Weights of a small transformer language model: RMSNorm before each block, attention and MLP in parallel.
Each number is 128 + 24 x the weight over its row's rms, rounded and kept within 0 to 255. Layers, rows and columns count from 0. The size above them is the row's rms in percent of the matrix's.

# layer 4 MLP down, 128x512, rms 0.113, rows 0-48, columns 448-511
size [ 97  97 106 100  97  98  96  99  93  99  97 103  96  94  98  89  93  98  94 100 107 105 100  95 121 100 103 100 101  89 102 147  98  99 101  97  97 108 116  95  91  94 104 103 127  95  94  94 100]
[[141 108 133 153 128 111 126 121 176 101 128 171 145 127 128 101 145 121 171 129  82 172 129 131 132 170 137 150 158 128 106 117 127 121 127 133 135 143 141 158 126  94 150 149 122 107 148 127 126 122 144  93 137 175 126 112  72 164 129 111 129 127 127 167]
 [169 125 112 138 102 123 134 101 111  78 148 149 132 129 128  74 143 150 128 127  96 157 129 114 149  95 152 112 146 127 136  96 111 119 140  89 101 106 125 120 130  84 150  82 126 156 110 134 130 187 133  87 107 139 126 160 126 112 142 178 129 126 173  98]
 [170 149 160 173 118 105 125 116 114 128 159 130 147 126 129 134 148 155 160 127 117 132 125 126 123 114 171 156 170 127 136 114 137 168 167  98 146  76 114 108 101 132 120 174 130 149 143 124 129 117  88 114 157  70 125  98 140 162 123 107 129 129  77  99]
 [ 68 153 113 168 202 161 123 117 142 117 119 143 136 129 131 108  89 146 140 129 132 146 126 146 141 159 120 114  89 126  93 140 138 167 150 134 160 140 137 116  97 129 133 104 130 160 119 130 128 132 103  92 184 159 129 160 151 137 123 128 126 127 171 149]
 [ 98 106 198 105 192 137  82 112 155 162 105 144 135 130 130 102  55 118 166 127 122  71 130 110 117 102 124 151 136 128 152 109 128 105 124 141 143 143 137 102 152 116 115 167 132 135 136 128 129 136 138 151 131 173 126  56 110 159 133 105 127 128 120 193]
 [154 150 185 136 160 110 188 139  98 118  47 101 141 126 128  91 130  93  65 127  84 130 130  87 131 138 140 158 142 129 169 134 126 164 118 169  90 112 116 129  75 106 117 153 128 108 134 127 127 153 128 123 144 153 126 157 119 141 103 133 127 127 177 123]
 [159 138  93 130 155 114 181 131 178 114 117 146  74 127 128 111 164 140 112 128  86 179 122 117 136 131  88 108 106 127 119  85 105 127 133 132 152 106 133  79 138 127  97  95 120 176 139 121 127 102 132 115  87 116 129  75  98 120 103 135 129 125 150  78]
 [127  81 121  71 113 121 142 140 125 125  98 133 118 128 128 152 119  92  93 129 132 129 130 142 133 114 130 156 152 128 147 152 122 122 144 145 100 123 130 128 130 128 139 124 128 152 120 132 127 134 124 130 115 129 130  86 104 149 102 137 129 131 178 132]
 [ 82 153 120 144 114 136 163 150 140  82 163 132 153 127 126 115 145 125 119 126  79 130 125 105 171 127 132 136  94 128 151 160 113 127  96  91 121 134 124  85 112 116  79 110 126 151 138 134 130 159 106 126 127 142 126 134 134 103 155 132 127 128 149 112]
 [129 168 171 164 107 109 139 151 161 167 130 122 117 124 127 125 144 133  92 127  86  63 130 110 142 119 135 127 106 128 154 102 111 188 117 136 115 135  94 110  95 137 122 121 125 129 109 127 130 149 142 142 105 121 128 151 149 101 171 131 129 130 122 135]
 [123 102 162 144 112 111 139 123 138 152  82 117 145 127 127 139  90 108 126 126 104 130 126 138 115 179 121 102 155 129 119 102 113 111 123 136 124 139 114 105 103  82  87 100 129  99 167 128 128 151  92 101 154 142 127 116 155 183 121 119 128 129 166 148]
 [167 118 164 164  92 134 128 180 159 109 141 135 139 126 126 138  96 155 161 130  98  74 131 155 133 155 127  89 149 132 123 105 107 183 141 121 140 131 110 100 111 124  85 129 134  78 153 127 126 113 125 140 152 131 131 134 109 139 129 133 127 126 135  95]
 [124 189  75 169 135 153 144 100 135 133 138 188 127 127 127  86 125 112 125 129 133 143 129 125 181 133 115 111 122 128 152 133  94 120 163 130 142 154 128 108 136  78 128 114 124  74 136 128 126 137 100 118 131 131 132  98  90 153 113 141 128 123 145 115]
 [147  96 142  70  97 171 140 183 110 100 131 153 141 127 128 125  89 133 134 129 125 153 127 106  98 107 122 135 153 129 142 198 130 104 145 113 122 153 112  68 191 174 132 130 129 104 108 126 129 121 172 103  98 132 129 156 158  93 122 118 127 131 136 144]
 [130 137 122 121  57 149 164 121 138 118 143 186 147 129 126 143 150 104  89 126 141 106 133  89 124 110  65 115 114 129  91 131 112 144 129 130 108 122 131 132 158  97 157 156 126 187  93 125 127 137 103 137 154 133 127 111 126 117 146  92 125 124 110 144]
 [122 109 125 129 122 108 111 143 145 152 139 151 148 131 130 121 122 128 158 131 134 137 128 181 123 118 168  87 106 127 126 146 115 103  85  67 114 130 122 115 128 175 168  98 134 131 120 130 129 138 136 146 175 184 129  94 118 135 109  97 129 126 133 151]
 [108 133 143  75 118 148  98 127 111 160 154 111 101 127 128 130 124 112 150 128 185 140 127 160 119 145 105 148 116 126 127 133 118 106 113 159 135 111 129 148  94 104 140 105 131 166 130 126 129 122 117  78 110 103 129 122 151  80  99 105 126 127 121  52]
 [ 56 184  87 167 139 148 108 125 121 161 161 114 115 127 129 105 144 141 111 128 120 124 127 146 107 118 114 125 121 131 125 138 137 132 122 120 100 155 144 107 110 145 155 112 123 123 143 128 127 160 175 131 113 124 130 145 126 138 141 143 127 129 168 133]
 [139 153 139 152 117 161  66 143 137 105 142  96 153 128 129 116 146 136 148 127 130 137 130 132 151 126 139 137 160 128 114 137 119  98 140 170 140 144 126 156 119 141 160 163 123 116  76 127 127 134 137  93 118 101 128 136 163 111 168 138 128 127  81 151]
 [149 109 116 135 158 134 154 135 116 119 133  75 142 131 128 148 146 153 108 127 162 136 125 113 122 132 161 157 152 129 126 115 134 137 164 177 100  89 147 139 110 129 178 138 132 135 131 130 130 111  72 150 165  92 132 134 171 100 169 119 128 127 151 116]
 [134 163  59 145 136 135 139 117 121 159 147 122 125 128 126  95 196 141 152 127 150  95 131 155  97 168 114 137 132 128 138  90 151 115 109  91 114 163 133 138 127 164 187 139 126 163 144 130 126 120 165 114  98 162 128 138  88  69 118 144 127 126  79 129]
 [ 95 153 134 142 178 129  84 144 153 125 148 121 144 132 128 119  95 139 124 130 133  88 129 136 171 108 111 112 115 128  69 117 121 124 131 130 117 127 124 138  95  95 110 148 131 127 122 132 131 127 117 139 134 108 127 121 125 153 131  81 127 128 107 143]
 [145 117 126 124 172 124 151 186 106 113 136  80 125 129 129  85 116  82 153 128 122 105 125 140 162  91 135 147 131 125 135  94 121 142 100 114 102 130 128 107 141 154 116  79 127  83 144 127 130 118 162 154 148 125 129 122 115 160 139 132 128 127 145 108]
 [161 158 142 110 129 147 100 135 111 142 140 135 128 129 127 147 140 152 140 127 210 165 126 153  91  66 147 118 162 128 147 133 114  79 186 108  88 100 135  93 150 121 164 117 129 140 104 132 125 135 182 136 121 112 129 159 158  99 157 113 128 127 121 130]
 [112 128 152 119 129 153 138 115 159 143 116 123 129 126 125 140 138 156 150 128 105 130 127 144 157 116 120 123 157 127 110 159 205 137 112 126 181 124 105 153 177 119 111 153 133 165 111 131 128 118 210 155 151 155 124 100 134 120 135 119 125 132 119 124]
 [ 94  94 145 121 139 119 151 168  96 138 146  95 138 124 129 186 124  73 138 128 121 127 128 163 152 101 135  92 107 127 126  97 123 146  94 139 113 118 146 176 108 193  84 142 124 133 118 123 127  86 171 130 117 161 126 128 111 132 151 109 128 127 127 134]
 [118 153 153  97 107 108 137  91 147 144 170 121 119 127 128 149 124  92  93 130 187 160 125 101 129 115 121 128  93 127 143 154 125 107 107  77 137 139 129 153  85 141 138 109 136 175 161 134 127 161  50  70 114 120 129 179 168 131  59 140 130 131  93 130]
 [ 97 104  87  87 232 151 135 120 154 149 119 114 129 128 126 156  92 115 155 128 124 164 129 115 100 141 133 163 148 125 133 129 153 124 163 147 146  86 127 132 107 137 108 133 124 146 181 123 127 144 175 161 172  99 127 112 138 167 115 170 128 129 118 166]
 [122  99 131 160  82 134 141 171 129 109 143 112 153 133 129 150 130 125  98 128 155 132 126 165  90 135 103 116 106 127 105 116 134 140 157 106 144 146 147 148 145 169 157 130 133 163 133 129 128  99 105 181 132  87 129 146  92 119 151 166 128 127  77 144]
 [116 140 136 152  84 140 102 109 149 117 116 122  94 129 126  63  99 103 119 127 116 163 127 117 139 164 152  88  87 129 108 122 144 140 126 106 137 208 169 122  93 181 156 151 139 145  88 131 131 105  79 119 171 125 125 109 113 144 114 130 126 132  94 111]
 [130 104 148 127  81 123  92 133  96 139 168  91 138 125 128 123 130 160 116 128 134  99 130  82 122 108 132 147 140 128 127 170 127 132 126 144 141 132  98 170 116 165 154 172 120 171 111 122 127  77 109 159 150  92 132 109  85 123 119 149 126 128  86 158]
 [ 97 144 173 129 103 159  83 144 113 109 118 102 201 126 128 132 105  99 145 128 131 119 126  83 141 117 139 104 186 128 110 145 111 159 160  95 125  97 115  91  98 108 168 121 121 158  97 116 125 153 156 145 170 102 127 101 159 124 144 164 127 127 156 128]
 [174 118 137 136 170 121 178 144 135 157  83 176 141 130 129  92 149  97 112 129 178 119 126 119 107 128 137 106 141 128 107 140 149 112  78 122 132 122 124 151 139 147  95 111 135 141 105 132 130 127 127 125 128 160 130  87  93 141 131 143 127 128 129 138]
 [123 163 174 136 160 151 120 144 126 135 123 176 156 128 127 108 118 137  98 127 118 124 126 132 106  95  86 127  84 127 136  70 145 133 108 172 119 120 121 130  81 154 125 116 129 161  99 134 128 175 103 144 126 154 127 104 158 142 121 136 131 128 148 116]
 [ 88 139 120 116 116 102 166 131 109 204 102 118 143 125 129 141 121 188 120 129  77 104 125 111  97 161 116 115 131 129 118  53 137 110 168 142  85 150 128 153  81 141  95 132 119 127  99 119 127 117 151 132 186 120 130 126  87 141 118  69 130 128  84 106]
 [133 126  83 138 105 104 177 127 123 120 132 132 131 130 132 132 120 118 158 127 142 152 125 152 162 207 130 122 136 125 168 124 142 151 121  66 107 104 136 141 177  81 140 150 132 131 140 125 128 129 135  63 115 123 123 144  79 137  93 144 128 128 143  99]
 [138 121 201  88  81  98 113 159 147 118  91  86 138 132 128 150 134 134 163 127 149 130 129 122 129 125  77 117 114 128 123 134 138 139  93 102 140 110 110 140 144 128 149 103 128 182 147 130 130 115 152 125 133  76 130 108 142 108 152 118 128 126 129 158]
 [127 117 120 158 130 143 131 124 149 152 114 129 116 128 127 135 134  77 110 127 154  95 131 148 139 134 156 123  99 128 164 191 124 108  77  84 144 137 100 102 118 142 128 132 121 155 176 127 129 157  85 128  87  85 128 108 179 101  80 124 128 130 134  89]
 [108  92 143 100 139 150 150 111  93  89 179 120 142 126 125 131 152 177 122 127  92 150 127 118 106 126 136 131 167 126  99  82 131 143 141 161 158 132 106 113 113 109 137 133 130 168 101 127 130 154 160 147 103 120 127 163 129 105 167 132 129 130 116 152]
 [136 139  93 122 100 119  99 147 131 155 138 108 137 129 129 112  99 119  96 129 137 150 122 138 126 162 117 128 108 127 106  92 150 117 169 150 162 160 146 170 113 135  93 127 123 138  97 127 129 159 131 134 145 178 126 148 106 140 136 102 130 129 140 156]
 [134 138 109  78 127 123 119 116 132 126  55 108 145 127 128 130  88 144 146 129 114 154 131 145 104  83 121  98 167 129 141  73 107  89 132  98  86  98 118 107 161  91  99 136 123  97  96 126 128 156 166 180 124 120 129 160 110 127 139 122 125 125 108 117]
 [127 123 129 122 125 124 142 135 139 119 102  94 139 126 124 100 125 110 141 125 185 123 131  99 163 117 103 111 116 129 145 115 127 152  98 128  95 228 119 157 140 115 111 131 119 140 124 123 129 123 138 140 124 139 127 137 131 185 123 124 126 125 110 129]
 [118 219 127 171 100 145 162 123 101  93  95 118 123 131 128 159 145 179  96 128 138 141 128 126 135 169 114 150 111 127 150 219 150 158 145 111 123 116 137 128  91 152 102  92 131 156 136 132 130 122  74 129 107 143 125 156 139 126 115 125 129 128 123  83]
 [144 141 152  84 133 152 117 160 110  79  90 193 151 127 125 101 147  76 142 127 132 156 126 102 106 150 136 114 154 128 125 130 100 107  99  77 121 103 119 133 122 114 181 129 128 108 133 124 129 162 119  95 137 138 130 118  57 144 122 123 131 129  82 110]
 [107 126 139 135  95 198 158 162 145 106 174 115  97 131 129 165 134 136 117 127  92 135 129 129  89 124 125  84 127 129 113 105 181 178 116 108 194 133 112  98 108 136 141 155 129 140  98 129 129 124 134 141 104 158 127 124  75 103 185 140 127 125 176 162]
 [ 82 110 141 134 130 133  83  78 117 149 149 146 151 128 128 120 104 174 109 127 141 129 128 150 155  89 145 138  92 131 130 141 137 154 177 102 123 179 133  92  93 127 118  93 123 150 114 124 127  68 119 108 122 141 131  74 151 153  96  92 126 123 152 104]
 [ 96 169 150  98 107 143 133 140 130 115 115 116  93 129 127 117 122  77 130 129 155 101 129 118 111  98  85  90 157 126 146  95 146 128  71 172 162 119 137 122 102  75 126 120 121 136 123 129 128 122 107 134 119  92 126 134 103 107 113 116 129 128  60 221]
 [133 124  91 125 149 117 146 207 163 139 133 162 131 129 128 121 134 131  75 126  75 138 127 145 101 110 110 124 124 129 141 108 106 121 135 137 108 152 120 133 134 157 108  76 126 105  94 128 130 143 157 114 123 131 126 158 114 106  93  93 127 128 104 141]
 [ 89 183 146 150 109 120 118 144 151 132  67 166 129 130 127 104  78 125  88 127 103  82 131 110 112  95 137 120 125 127 134 180 153 127 125 182 135 112 147  96 102  89  95 161 125 128 102 125 128 120  98 137 118 122 127 108 107 109 114 170 127 128 126  78]]